Part of a small language model's weights: untied embeddings.
Each number is 128 + 24 x the weight over its row's rms, rounded and kept within 0 to 255. Layers, rows and columns count from 0. Numbers have three digits each. The size before them is the row's rms in percent of the matrix's.

# layer 4 MLP gate, 384x96, rms 0.205, rows 255-303, columns 0-95
102:158157135114119128091112108106143091146121143116115113194127070182134119096169123147116114132122161106142079122084145161151134121140128134130125137130115127106119101119164123115136119094187130131107172120136133143156080141168126113136118108106140117161124147097108109129167160143153099097
104:116101107152093135142144162119117122145148200092122112091150081127076135118176131116125137139096168143131153145146124109138132158107124086134097112103104137169088151113161124110115114111095142122135139115109127124137125126132143122119091136173097122088115110146090112132150148164134071146
088:125124126117142136107124155090118089141110113166133125138131106138094144133146125113152140089145129119113128066151145162140095136100131136139086155090124115207178119136110116113154162125120100081127124162123158110090124133130158141144156125118144070149155136117093130131162112144167149143
096:122112151107074112124129156147139144143189105105125123153119126118125123134111108113155138142070142103145147108128121144118130125137150101109180132148185133085130107134133133153149191155127118100110133133143130125173108128096144134097174129125081091158119152092132149119093110130092138093
093:106107139097156125145123115138122166115087133076092139151131118093153148104141126173132149138176110106088131133102123091113149117126064127098107118147175122165154113136151116111148111117142164161123155143121177149090126119113127084122121134136148155134142102118124095099146110149178115145
095:114138132125115142157164146114118099113149104142104141070170149145117145149134164097143140115162144129090121109107124135146129117081181104118137136114158175115124100133145145122117122104152100161126084094133098164151136105166094124083141163123123110061126120156128116177123134137136121123
092:095091168109135136138153144110129125104121124132159154118115098112146164130129121138118134128107129106108131142119104142168139136049134146119148137160150169176163142146117186138133100137110168109121098110126168105167139126125114087138138087139138127140118154138127121181080097154161142150
118:124147131142156117167164126104105118166148132138156088138134098131152124090124122096157141147122126113142137090113157114090140123129075141113193172099142101110096159143126126148095150155137117096099134129161142123115123177096143142149145130122146165169122149144106135072131105148118165147
101:116113098122144135158145100171144137157095175122126057106123123108076154131127127122134141116138148121118124107115081142084084130130124153107116122151159145119134136138137124115103106107154167133092107140142079155171134134113167102156149117150105123119160153138083091088122124140120169127
109:178175119112136080131108095112177126132116135108126125135153142168125137112119101115138118134144147102150122160097098112139103097108063147139117133100117129146180184093158139143113137160096144141123130136099109138165107129143102114133108108110125122132169185154119135130130091156137156098
085:104138107116137103133095119145144124104115066160163135172119108118124143105123129087106191126125149146147097113122090124116091131139131092127090133138151108128110149129122102161112123164114137165120098105173112097124123116163097142132193140098087134101131128172155128129143091136128103118
103:123141105061134170127100130118121121171100142135133148121095152092127137152139104137115105114131139138125132127167136131145082119085102139086110147143137097166121142124136095143169108108133138116133094095127174150095166128167120116112158159141079142146108177156144159104102095135125104136
098:172121143069130135087133106148114163145113105157126113107145128167102114145152135098120082128136082122104110132112123112145177097163126106141103142125121091123130106167153120122101119135125140113104083147093146123128135095116161129155137097104142144162146131153131178088100133152171091142
092:114074160114109117131103131143102138152152113115121132154171152106097144134131089123124132170106160133132137118144134116124123078142160112152129123174120118150145128109132107152160078133080105142142150106121175099157125113124169138118120149142127161107079125148151078166118180113155104121
095:126132124096120121111109165097176167130144144136090137159114151083134115135112166088177183136145166164124152131091125153117117109137165102134128103137095113100094153145141109111123140109100135174100142118171154132113086167150116126137134135110117110139170157120138131181133109125128139131
100:090124084123108134101095137093136141132169118163139112108130127111072136149130113107131153110099113132128102155142134147164136152135141126126135120105123158140151129133136116183141151137095141138150125164141160139136110130123129033174155143125141156131125161175115078148117146136168100125
092:103126111156082101121163118095086108157170129135127158140136117139142139120133124141130145120150126181105092139148133109173100140157105132138122103154107164098169151113104133110115126123189115111121143111102117098130121138059116130159148130089124170150099094112110103123129119118119182110
092:131123109150131108115104144187144115114127166081146129147128115156142110095138109110091140164147128157114127124142146108146106128143127124154129153100141151144128113089143117149119108128118146078173138095090119155102119139108108093172098110112165143167113102138076137115123113056098100117
098:118149144090113110111106108112107144094151106069153164115117167123125151110134151189143113150127136117122117153079124105121129135117099086100099138097122151122136114104160157140115143153141117185121124123093141113090158133108141145098075077145122122157109160093130155117126161129120144136
107:110109148173132091121141137125148110133130146169179085120152101132166183122133137117133124131152109133144092135115138115128098147174082144099162133129101153153130118129153106123116130077190130111085120137094120141148117145133106146158130144109111155124171092119145119138130102170175120121
091:100147139118113110123143135145138128124116140143124174115121154129149171167150077119109127091118119118094134130131131118189130103143113120083165148119105157096102121161163116183158144081123128156134123104104161167139173114107092085117104156133155127146136136088135128114127093162107123136
106:102100152155109168158142143115123127139140138103138113108141100143148141138132142134113153117118167135151134144111092147079133112141105134117116106104129133148167102085147128154152143159126162186136158142123099112171151107092177139082131157191138127119118124105156077155137137133112093158
101:129128108137114109094072148100114104172125142158112182154112099120084140165113096113121095147134136150081143105097131102149104137128109093130138135078127088109122103123094105145127110132180129109077110156147113146177136096109137135103137153117134132130127113182147131126143128123152121103
099:102125146144140116083122118100096091100135150089129124121143087134094088147126128112135133140103127131176070127147148108103151160108097098161117145155142153152155085108138144127101139095097116120107125179091125157130141118136115118080119155096184141138108109143160116162135131152125112108
088:095107114146130131089107174102100164107081135142138173126149117148145163085127147155094148150123115186092126158119107169139105106105100130118130161144153120133156124129161155120125098118115144161102108145150102134159122102140129100180144096127122108136144115124122093166111125133150099086
092:118089172080174160116149134156094137139126129101121136133131119176175173140134140133102127128119105117149112127147121141101120127185128079140171141124132143128117097095149106094133145115138161126146116131127160124130150141051100142175092099134156094129108131122138138152127119133096106130
106:135134095139069081145156149115098115106115140103107127078105119179153184139109135143138129087175089115117110108147114132116151098100141118139106166126102108138130141135099097116156107141134099117116142130139139160138146101150133097130113136120145163133146142115066107185151126141129158118
096:116151123122146136123117093134123153150105093137156110159082170131182127120138101126090143138109131145117137079171161102132081090136132140149122104146175113123126119113151129141120111161163143092117116150134133160138117185163105132158117175106119153163132121133164141135116113124116091174
093:111138134122124164149133163150138164139070150160129140162141111153104168170149134108089126100123145160147143119141110099121159137081117131124146123118104113099129134144115133149146114119167157142133194114155126201113145125153132144127101049112111096126128123116109122148127142140113130153
095:096132141178148128103145126112142170140130157169123151101130141131091118151127109106126164128097139147072114144141092127124125160158139130121121054156135148091127126163092131143118170098115112175098154118127142138131099103113132134118135176157135181115106101132131082142116119140103108136
080:159160091178112150112098138109081122155101121124157113091134179117114115138138144100128147157137118154107100111142119150138119110087074135106168137104156135143108133172119153124126120069128127182112134124113100145161152130133132083128089126110125116142117123130120145176126116124157139083
119:085148156138134123125142174115122163134123134142138122140087103125091092136165068088090149143137097131124131101122088102132077159154098149145157121111101157122106103163155161123116131132125143132153124132125131149177123168149124122095118122138163159154134111159096170124171139101124140120
117:094170173115135142110151098149161111121112119135097119116152185107138159120144155150067125154137124110150097125134110143151104142091101133135105128121100156126158122120164150137149138128145129148144106074147082130127122127111111125136128135169122135141174122127118177076088107154112127083
091:085122109157135163128075116100131104197151152146148108108116123107102107127094165125116108088135138123110113109149133136115168108093150121130120138126125161114106115161124153112094146105135132123144151139128133133147152136108132123136151133153182130159147112127198112120154124110108166198
099:132102084094116135119118151148138124164108145100152116133136145075160111123100123178111178159128133123105091129119134133149118173164161081123111161143091116132118140151107105130156101128148163130145117136130114136118157121116112160135139163063150133186098110125099125125119129135131074123
096:113130147153101141132134129184111120110122190140136112122127139123099121128097141133090153078143113130152117121138166137126151110116085129128094137116098098130110116106149100148121159137096126100078133141125105120151164125156114102162092097114161164125100175103142138075099101126094156100
102:133113090090149130094138126135127163116142128167154127164166115132129152150108113141125177140139153124143166129147102108115060141122135113139091097096127112156141134164135123138145144198162127130176125136107104128144143154107169098138149129159125149139121086140146148165100091118135092136
092:121129143142108129099139103151125126103170112132138104091138092156127112148140132120143100132156145142118139162118181111121137186140141106121142109077099150117181148153137156106137108107159140130086132145089149123187107132111100133134155139083167111115099155092145128155115092125167146146
097:151116117137131078155144171130064140149151090148201154118100153105132104084148160159106115135140169131128133149152124109144128108164148128127107159102123099121171134131120135108150111157104116132159111132127145175115135131160075124167146150120127152146112121135122153166146147120119131106
109:119144127132092118142128120172126100119164093102155096141156113105097153115134123119126136151144122146099115115114109105095155131105129123136134163208129114100103108119100132105174116133129151087104079148150180151113133146179126128129128105121122106172085139094122126150109118104095156148
102:106094158105126140112118136158142114094138147121115129103091100133146062161121139148150154148108113114141129107114130137150131129138147116152094155111098146073179153135161171084065147148150119109142149143108098105183118140119130115129126095100076110121112128131135131096125141127165122135
100:135120151146092101134105101194143096085148138180142116158099134089140135125111119135091105140120118114120117117113156134098087123132123142159127118098139140065139137138158130165150126099122077175117160110124092165124108087102165148106102117123158144125119137117134149128146129142149104162
096:138139113084120117127108171122116139107126112129105175117162169150115100162149123098096125140111164118118110128130111152162131137127131098145085120173107145117102120115146129119123112058149114125143170121093124126119173135116109137129094057137111105126120131164177135101143115125139152077
114:136125115113109121144145137115151111093133136135157120071131099092103165140221146066142178176107146164143156134114162115136147148145128134131092117110141168124149143125158154099111156080099096125137130115124143144136134091118130135154147121153125122130147130126107096161133126113124120109
102:144150095155127112126143137157159131161157120115107089100149157143141113153111130104121119102102123144093131103122156128133117142141085110153165102134150106122122142149179108188154177119102096124154113130080143132135126146131061152133108175112131129165119123169148122146135155089115151150
086:073162115144100129138176152141109168084118120124104101140123167107155133117101130070092184140097119146134148096086139103119130096127134124124148129144170137134091097147123135115102131149102097093122130145145088145165165116083143163128130110129160135150119104128140123137125119094130150137
103:139095075124124115140126145120168111122147159121190137142146108132157095122113167132101138110116107148139137107130128151166109141097147129127106084122164118149129086107072075115136115133125088116125106144131099171115141145104132123144129188137121125132126157106115056120134102149154113132
116:142169181088111083130152120113140121114114130125150169172124087149108153118140091155145117131106144116092145144104129121109137152128109104148120117102136076112131134126109168145059097108151131131131105127201144129155123158129107108135149135124142134138119189132103127140157156145147153132
097:139089100110111098116164116153133115118097166147083157128064135152110082152136110124146118129098138135118140153101110104146146127124178168119136136121135107096146115139114148126070146129116115104090109174095136161115140120110090122136149181112111144126140181154139122118136111172134137134
# layer 4 MLP up, 384x96, rms 0.2, rows 255-302, columns 0-95
097:174092141114135137141137132132160143097157121133129157130136149136136091135069161150125101097095148123135106155124140140134150113100171144174140127147133138113160088112159145092105144148133127146101166115089123108174098143122086124188100083121132120160085134140127126123119108116169121110
099:145066148158112104123106179111133077132107136136139148109102154098119102137108144119140086140124101110141116116117142130118093098115146122128119111130170098119130109148172155126126135162092148156140089166171083115126162146153131119124135108142095100124152117123159109170092157177120105136
093:145139116141124117195156126085169092123164143166110099134123163144130130115138130100149144148155159133143202139105163108121115166126118139190127142134126145111110131116134124157135087122118107119163112139104178127115115116109140136138152137123145091133169153132186130130121141144157167124
103:073104092139112112114122123131128115117160085155150148121104151132145134114103157185113062123127151118143177095150123144106093144120126111148120133160143155128135155142122180121107130122118111125150116148078097155116106104142109125130149136070111115119122131113139154140157186132175119142
084:147160128119103099101139093121141140089160112143135093119111186100110107167122128121132127053111172135146126117165155160120112175104183109102121168093132103123123139114113144113120095134133162090151129126150096116151099119171117134126146135118081130149106120143114147147130136131125094123
088:144111131147099167119113114150126104145108142133142190126113137127154132137105135104132100142139103137181086124106155090153088139107143116162131138125164130118131140159146162159143147092113139097079160115102152101137116092118148119132090136077146134104106137084114137081109146157116162160
089:139176122153132120125125154133170154136121146147113132136167096105130131141115147144153127089171146127081089155092078116165165101127128151135136106105123133158155157136094123148099117115134141168121110100153116122175121116137090093121109141081130122155112151110110147183141094110159118155
106:124130161121117126148118118094127125173135090134139135142147110108121090085076144112124123098126131134155119112108146173097140175114129084156142169129097115094190098136148128135150168134132125138188102127149157125135132132110150117144112121140135160136143127140082126107109108057107103127
103:154090129137136184135090105094134131103131100120112134145131119125133068089150116112092130126125132091108093162092165120119169136119131125136111137128106114106153148116145103127155117154159145134161129163127143101146101103127114170118092148108135129105073118112146145132186179169122108115
111:122169182116117146078109154111050112167108114120151120166137141125147141154135064140116131103130098125097125120155171148097122140124117100137142163105141137126154095137091123123137160128139109132167107120102139130131183103131139107133110141155126158108114108123137095095128157135160104124
094:141081112158119075112134133114108144111119130112088123141143116072083092137089104159146147143117167114157172129136092133122136153101105119119094157141100134115138117122126120153100134157184099161155120129150145134110128108155109107133149132134110156128185132150071103130112112124098104122
105:122099163154139068106152115150132128095163105146131115084151103175114135139124106148143151111139161113153151126116166113116189128116162122146126147124116138108132121163144099111094126156100136124121147125119162095183089118062120154132131103143130132120145110131119158127183159147117122115
101:136115101137107152144124170085115154154110104114110134129133142129158143133076120157125138126134125114121185144118119123118083129120119147098115145139137149129127145145140125114122106136114183161142129069120131114152162174149094116136122117182144101116133104112112103170106141085200167142
087:103120084117141162130124098131119106149134137132118143134139123131156071158139188128114126108131098128125167144159102140121145138158103161115118150155092165104155097125142137118065104141100100143134105131174092139095153136138140092121109125155098097136100125125174176145144087108133119149
082:126129134106060099154116092143104097128147174135118132108046136155120134119146124112144142098148136084102142132138143095122148133106132125113122151104130124082107150093117164158162130108196099133160159142143115138142108103095157161139130116117127123120127106111128150152158114116154132100
105:148113169119107122094128147130115127119144105107145067119150101069098099108113151113174134143166125111118127112166138101108130165154118129129118120110077134137139113103119155155153126117084147134103148130123142130115105087170148169146093091133126116139104113126136095186164109159119160127
095:152131133128141130138104114125105087148152145134108103099167130108124105126116125151124160162137107130098118133120190123116154066165132145121113169133142124117128177115071102126107083128151120129132166139114133130119169112126072130133128102081123130095100093107133113097109155100080139111
093:118113118146149133124136168121128064120169148078155158122151106130092102113129079118085124164122076134136144124122141138139067126132119133137143105181157130116133128101143097130097133138168129153137143083136108129114123124176132105107128099141122148149126129109090122088090099125140090114
109:117079114139118160086108150141096112081118136101097131079142117118099118114178173112122136124144147116137098134092128130145185115104130100102143163121140134107110135141183150155101095105103140102109134131125139082127102143118117123156108157129126101106152133140083116096097179130133108127
099:108124097125128150105092146118190138105166137140137079171135156121117153098141088134153137144143115133165136169110101178122093155097100166128128178148132099158113143123146145141150120130116095125127136114157144162103076130120107170147129109132109112127122148141138146076094140152138117122
093:153167136126143164103138129129094143146153123138138119112145121081134146073079161119154122149126130100141125169120098119090109150194111113115099109128127121143090158104153124096117123089116118135108136172161111129126107148141154128127138122069101131138165111120174092111120119163155118100
096:146123147123157129110176131134118149173086089109149109083167096119108149154123116154137110134139164114212141159104097133091134130131099115111135111128122107116153118098150148102153136179126119127113172125120157126154141156141142118134125126117106117137141155130125112126112177179087105146
110:109124158103137098137131104104114160127134140172129171095134085151124109089120140095107144140124132129172132102076149166113116122159153152119094126198149108121111104119147143140136125135159120129144146157172110104109067110121097155147131132104113126128104165113098146073122124127115149123
098:126144122131067132172150114138094138155171125142144106118124130115094101136125123155111118134112185138126138187140111097095114150139136139138133133127145122127134093103112141148117134137129095143147161164132128155111114119085180131135118167172131148154125117152150153142151100100130149211
097:144167148127145122146168082135154104127169147137163113150106151085143108159137146092146112108157144097133151121128138105143143113095134111140118065146112148091137148112112117104137134109133064127116146133131122092126112134148116156130139148133093125145111098145135153105178153154068163164
097:126106167091080139123073133140155093106109118129085109141147156145121141119148123119131115124121091115161092146072145114098136171123128110134138135136139109141117149119083127149101103114155170111142136111113138147116184135142128096131084107150127108155135102133187166119092099099151138124
101:111131119162136113076131104144154137103119141120117163146134152113151098133120104126099118141076159091131148114091136112156115083128134150109141147157160183151151168084118130156129095081121090096090142102118112126101085138160115149163139146133128117119092129153146138130120080125115106146
092:125104139155170150100145138136141166108167108140121080148193156122119118161119129162119155109122158130155134065130092127143130137131150086102120157113092095138164164128141114116127121138105147089068146144135133107128138109092106122134132109127135145144087149101128161119075141136115133135
093:137183163119126164104125110124133166115095133142128100155153102151078163126104121152097142101132134113096163144136127162081137171092183147097134122102161125093143123138152111174135126148116154134106140148123136140119106125134103125100156115117103080122097146133145092147129100161153126155
097:132152108114193122148167134125130153112125143168150138129150155129118109109120092171092121129074134145115160138152105125112119113100160151143073089120144159141156111162180160158092130138140096126100122118132112167117133112119146145136133110138160163099167083113129090134136119136119104128
076:129132104161168133122116157102120112147088148116147102105106126105117141148137125123116134160099160149109130153142154147142115103042079118065125134094156143129147124148128136150119113132117121150163111133149122152120123111157172105125110185131096100148115167130130100134130094090107097104
115:123130064117150133092111129126123085168143149081104150076128130157172161132132123148109122150125125162122137126127147145144155086107110110147102136168174124113134103101132143158124137125139177128146082118129157172100142120121136129158144103164145125146116153097140097116075119148096141129
113:133107150160066173166138140122168135163118153141110144135135148099133157129114142089168101110131125143164141116131109115150153136112115122128138144087123143152136089154124114167108131123141176077112128105153116132146141104094097118140124121110190120112152140108137129073116136131182166128
087:089180133127100118163134115133123154129161129161126118125122133121123125130108128156115133113085088148109134102168146130140106097117105130104130110193136167106102135115116180124136123065113117112129125131158125133108136149078071157141165108113165112145134164069157112129131125147122143145
097:131112177128113125106113162106144156151149115148111112138100085117129132119112136156092120123107120137123143133079143147090174183111119088114106172113140106114162087191115136115134119144113111122101141123145144108129169156148131155117165133180140130128143089126119152110113149131090179124
103:138150130122123132104156156129158135125119107107132125126097091120138137084153062131134103103181143130129129137146086154134111146124128153139177168123097163163114125091097084059090127120145136078103138116128104121116100112122157127128121150142100122113147133134179124132119176125134122154
101:156098095142135109101166131113101105135116143123098130175123096138120126133120113113113150159088112144116102087114139100074135151127124111146159128101155117131106120090116147145146115131106135125162128157164142182148098117114116107150158109180114113145149123167164117146136112124152094200
084:159161090136144116160162150131125124161115115099146117142143181152099168119134117112114139073117145156143104086148093169121142114116135137141119149113109093089124118082113091176133112132102114117108074147148122132121120126146165118151132104141095142140100150137110143175137124075106119115
098:096156134114156110134137098129117161123115140129167109176096063102104114135095147162100136142129177135111093135144145116174127149102098106165131110150114106125119106134145148133122117126088140162128152199125116156158140102099107091162125137158126109153164113134111148147157101112132129120
109:141078139138151143128124127129118130133113116081133125146126084132134117186096142131124156123131123195075156122120134138103124155061109091129112164142155109095152131138157098122121115146142152110139125130139129146157183124117155122167117116109135126088162123130103095095155133126134069131
102:176142112126141164138151143145123142100106128128176186125104124109133136153137163101122168102114127116115096113076125155146099116104099146154103115085133140139089143098153108144171087094135142088140150099154109140082168097109143134127138114115144106128160117147132137117156151109163110107
089:111120118160148109165118140164128077114114146117125153132118151066103134072081171126112109134124131147119139105107147133166103135114119134111099122119150115088114116121113125114149079150116066133128162146139108177116121133079149162162122087104164149148105146108138122117139132117159126138
100:158140151160141161170159157156132147122138103114124161142130134108138080145151134121107135168057122092096093204141134164130134135099162092136089121127119131106122114130104121106146148119120099158123163117115115156132164143134153147113124096170126107125096116142176112139124137129132112118
102:125153149143141136122114142132084170088135114093124137112157157164131111179125132137097092080126097124101153059115115147162102103116095084131140150108117146133125107126076096162133151147109098110144129122135154098105150113130129131148092126127158125082112111169154123117136149125137164129
101:111121125143110126075103130117112138101146105135138090146102148115159098058116128153107131147163113107087088126129137125153138134101171084096134110148137135118133112077114121124087101121179127116109141132147173142180075114123158141148114124123120129121083132130142101118107117135155124164
086:124116149115120166125106127110127097128133123138187122143153136154132124146165162113123093164115125164124152120102124130112135152099172119137100132127123128099167139153212143112156108123109127149134157145156110115118140161119161128086126131149061115130159150142107180106122128142132114078
094:118116134110086111162133133171140125164156108148171167160117127108088157113145145119127161109147138127147141116115135135136081160136161169119144121147125101142127133118118155145172114085088130116109149128114087084099155143129148170137154190087149103133105127133167139125117128170129140110
109:147135158098122124148124133114096141133107180147134189139138087146084159157133103143088157098140125136138120145125112089183134155138119108071141117102146098122134104136097151094123112160139123133142111160114110098139135133133169114168126169075134143138112096148133096126158114152121102137
# layer 4 MLP down (transposed), 384x96, rms 0.186, rows 255-302, columns 0-95
103:135140110147113131126157114150135115106109133107150145105140183160094128129145106105123128175174113144141118131106111121118165135124129117095104080154103119132108139127147105167113130118090140162122108134117128188099120168132142148084152106120170132132171121169083122159129089081162133155
096:146106125153148129194133141122140116133100131093157130092109153135154133090152143166156127159128140121135102138103120123110114110154141144147129143178086089142111113205175107131163117139102136129111125146133152130115122142087131092105138113138164161133137156131125115132061111101132146160
098:098142116111120138101144111116189109137153143113120123082146120124088152117101149102103160108144081122148132139087113163127151105122180065151106124098150152135135155154120113127174157143109093125148134180111137149122128114147087159128157122133138097119158102151116156120103127135144140091
104:140167082167162120145136103147145115172096154162106108121095091117113099194125184063102117110105102122125153109127111109137126101093136132089117116075126121147123136127095121131123100156121084110109132138091127145145137140122129088129137161132117137145160146145118141120150130121103153124
097:149128142136124150134128103116126127115125141141119084087120090126119106153137113093120122105081161156125142103133116148057128145144142143108125091122167137109172143108139115123085096120202154092115121122104079140138141154105089129135133131114119125117122134185136115140076150128158108103
098:137142130141122062184119110112126115108143132097113114135115129101109167170147150145122150133154147137147155109133093170124130102152152146095117116113155135155092178156135150140140079110134109169142127097113100141122194144132142140139130144148138144132143136153121076149108142176129089126
097:121114076132117121124146145088155117108091084142149111108170137131138106085108135104129089151106169123129201086123132110152111152134114078135168136119110135149105122140127142123143124130137135113081106137123129111106111139071134111140125154154123182125128137124123084100151144106101086134
105:160118125148134136094130121146141100092156114129121131125167129164148107129093133143123130157118128082128126168183117067113139172125170091136131108109134114158143134146095125162169126167108134089104112167112134129112102095137170148089132104133134131104083134159139087160110148135122126117
097:136157136098085119137141141144143142113120122158078112099158125111097108110185137105102136120122103108159091198152101134078110123124111157131154182110124147116202107124106132148097094122123141141145122140150166130124158114124134127080140142112141105141153136089143111115137132131116132117
111:149177094105124144145109175130128150117164149184127102131136113117135122128150096127116134080101103145154090129161121121154104112149093105129120148122171134129138108141133101115130086136180143156121155141164126144133143093131088115083124127170132126183093130148108151121129125145150170158
097:128129163094098128169165138127137156105158127113074164133130108166111168097102109137150087144118137126104141097116153162167126127131137150129120094127118121125148115131084118142166150118072101116145095125129073118174111102103128146132151112164100119138105140103143170130111149129158107109
102:138111149139138148135108086092155157120164127155160136124148126087145138106109171125108154095138169130163050133145148126129087127139121154183135111134117113118151126152144136109128125111145124129111128138148126146114087095079132068106096144136113134159103122159156149093149123121111094150
098:116124166097106124085132118121124154112151137157117108076165091115089122134155141138119152134118068185104145115126130124121124094158105114115140154102155113173162137149132117104130093125123132114100125144117180163151146087145125175156138136121141119159164160175106115156122116149136121132
098:127164135174100150139148154103120118156120130080130138124118117130163147139141137168166094123151148127155114107169124143099070164111151144126098108088160121095129147113109135123115113134148102095110190141115156102156139122147101125170116095130156114085099104107113144130133124098136135081
088:112146121100109116133121096093158095105107107146148074094153167111094117131114146054103142138174151144113133123127107095122144173139157125139111116111113119151133123114107130092147191158103103130100165129117126087148146117139118149115103118145103102147093139119102084101143128107117110132
103:108133122125154122132154153125190107135132123129150122120122133156144151145124141108106091126076095113151142137140134096119144131133153185091099124130137141141086153111155128114141170177191067150169145144139125141099134174101104148136147138108115076125138128158141131113110135154155140129
101:148106161121137116119150122052123100102152145122115143125151100130180138118098109121163126103121139132182117111132149111144149160132176127138150101121112152122111131177158116175174128127117098116138100138122112113116157140124107092107134129138134125128076111168108146124104094178118170137
094:115122115124160089144077139127118163136096098133130133149107120147111120141141148076146135110136167101111118117133148113165160162141165154151089167153154110129149128173093124106137107139123077145170118119122099148137115175114138112117146149065151154138111139143143142098125117157082112105
108:161082133161127134141121143148167140192130175142130157109121119107122122121110121107135121091139111114157153152106092179109124167154113123127067125169151120115104122131142134155095106143163126113115099120118147121152156165138099113117136114111112089111076120099143135154136157134148090087
105:144130117162125114116132137127112163156137092122105111143122143144110146132109076107111152116100153121149139145145130177112136121154149150112146124151075164183168135131129095158119143128148114166075150126119163155106138108120129171180122123113135090093126084096161146110114173111114116116
099:103157100189082118117142132139109141095130127143130135125159124142137124127146146155082136096162102169139151178146150103179166124108143147093117156165111132123138104166085145138098119127106146117140116100091107129138155164107167118135147141096120167111109139136134137146121138079109160123
093:184127119122133100133133139116145145124102105152138111129093143148115105141171129128106112113094080162114130125113116175139111130131122141111110134139172105122061141103109138128118100142141122081174134125140119147157120101140111072128101066132131130111126150187134115140130115154078121167
103:119141096096144091112105144125127120146102116159109125171148117128110120154129114104129121097139157187133094149157149120087132124131127145129103113134121120119170103114046160128098131125116147149155122117147115136102175136080162089076105117113100097101121128098139146122128174103131113143
101:108141131096176165121127087126099139159134131143135136128173126152161161098108135140175110118145106127108136081118178156091113097108147094150119104146131132096140152117142127159108130095126151147113107116097102070142148148107166143124134095096152088094127126132135110135102160129126087154
105:136101140092149118152138139162122179119141126088118080169160106112133090145141132131156120106117116106126050164145148107120116148126116096144168126120134099124153145096083134141150114131111150111128147122067142168128150172137123119153101151101118140129137142133119150147094121110133091167
095:145140117137149112150109072144143118110115187108111144107125122120157124121104168098148157138100127117126160072159123131131103137154138128094164111160127136152138122142126124150118110067124173091109135104150184125166160131127147120145136151097157148116132100076158142140171128127123103117
099:128112133114135185113152117113154138124178115164106128137122093182165133094099135096121104151116102110134119133146120162129060131093148122172133103137103136133101161148107178156145133129168117123115120151121095158108121104154122167123128099109075122088128128124103137109116124101119093134
097:078105097122132145133144133112124091172114163115155120141094179079116131118116126135092105126154153100142100115155136116088136104203162144150120118174103136102131141151133109125105136141123130137145098113147134178149144184124145117132136132094144183136157127154153129132138114123137111107
097:146085115165153180117127089119176177141121145162159137111149074159154166110122107102107094162124157130132122165149089142134092140110130115117108096107142124147153124136169122123174139125116135127132137116133153149155113149114124120127154123111137142132056134139134133136114088149126173148
091:070085100113111124149124098149120138097127121111100145151138134125169151124126099131159119097146127124132132131108112130107101139124157132121138128144125135146132087133075092104157158157135182083143107152116127148188087146166088138073125141123109141122116122168124113143139113128162136079
084:161152102092099130144153148121161135160107112098175114122126124108110147118137114178121155125162110076110156129123151125110152139146102115138196114155125188134103104101130146150130132123111108155143112080186101112137118143140112130174114109126113170115151106135125142108155134120137112091
099:123119131125126137172114129166122119115193072129147130093125111122139163099115117073194158159131142118160138108165133109117128143148123152135099180119111096138104123144104158111117119101139137120173134132134152129133101121133106163099123138116155103126078109103101097130125165101121146099
108:128156107110157128121167126100124097144140129148106133141145147103150134048108124112101108167108076120169145136158134152153091139128111112139120118103131114125095115117151105115163129140168127123177112124143106090121145102114153133164121131164120135117117197101123136104103122139102079148
091:196113129147150142120159085136128130106141086096134170154152103123105114118105119168158120138137086102150119150115126147154124155122122114113139124144088134163146131110103145126138106120067150161170114141098088147131093155136161129131115114114089084141131140149092152130077111138129119148
108:139099125065141144128140095120129186100122155145145112105109118125155124115119136144064138112136113134120176133082143135106142145125108119052139108065112117138148141134088110176135156090139113137115143121151143127132151100139144143125118134131123092114158100123136109119122116185118149145
099:138120087128121134125153160128143143151103142088136124173121161133100145156174138145137172097153108100093106131165108127132164159119076121089130123103087113141145137117121135116122136074195121143123136107111151135164101151131125149094129114130105110155092130112090145119086113106129159148
101:158105114148146163150136136128154140123123137122151151141146133148151125118110116120111079156105158182124165159153100177159116110149132139103114101098107128139111127190173146162137154126105188101119149085119127113140102132140177103099117164127133129129113140111090159129136152131159140099
092:118100115113117156123133096099107133139125149150069147125120170138131132096142127108181150137150124125103107134148117147182096118117125122142110097111091093140107104126136141132152145178086130169133104134110146119111130132101127138153098169104152102116126208084114121145120098099155148136
098:123155127161129136088142104123106129067099109079105082128125123132151163149152085137139190137149094119091139075125093071100150125149152125114130112123137140132121142128100138139151157095145142090124128119139148089139124122139142114157086100080125149131158122102117118113130110156150118133
111:177096136136152124085149113158091108089131161101135141135098092126128131164114108103099128124132154174133132141171103110095091131102137113126127123142154133154111116184125140124120097149099111139140079163143098115163151115130141104151170141101127137108148133136127079147157150149119172161
105:103118129135120162123145135128160130115168120155139124152121094137130096078117092137119117094123119171177139148090173168144156146161150082116167100181148123140134104132093142160154166112094158136163119135142163137122155147122130133080082112119124090132122132106151139121115134141112104134
092:160139125153111165084145149112093133149119137098122118137118169125117148071149134116146147120138120097146143128136149102180180151084104097092115132138146130124098177116174114123122135147084144099126062151126126103136120132141143136129138131157100121182111108156143105125130169115110138138
096:140114097126164084100151097115139131136123146118129086147166108126152194141100105161146156091157116148151175098116164113101144110139097148124136161128106178137091140122062135160138108147099167118101128145135161104126108160134127129128150118117087085124121124117106128126132122119152136134
101:094111129101113120111135143124092157169120124139143156121140113157109123115091140130139102107107120117103121162127133181106094129067176145117110142089179140111123131104133090158128099132167120097146094146129130110119145181109152081082108149110138133109141149138160167140131157150131108109
102:132115130159153126112153097127123085128134104116124082110120145106142104080133096131136175120116151122165104132132119166152125124193134107122142142103138107118095157116139111135185122117163081123168124093135143150073129148128117117153085146124155096123125089144137142128107110086125172146
091:151142137131112123117106140134106153121185166147092119159126117162122141118084165111121134112147158118140120135146117132130127144144146119153140160125147140136139165115124134123145105131086166163118146166143083119123149136136136154086170086091103089151190146115187158138130143116085097117
096:154118141189140164134120147159125121141146148101115138089144142114142120133120136122148142135145077101144125114147118165142144125128123115162145138121173106168142145158119167089154114182108135157089110156147152105177158139135114123123154135144179140106156113180091105143164133108150112143
090:081121086102134124127104127124171124141145080121145127138121131113130115159109102149136115110099126130104136089098111169099139178141146128123111181159143102151110138115085132169156127109145132145161134099151099140140101152155115099099147124123149139073145113163109159119111147083150173104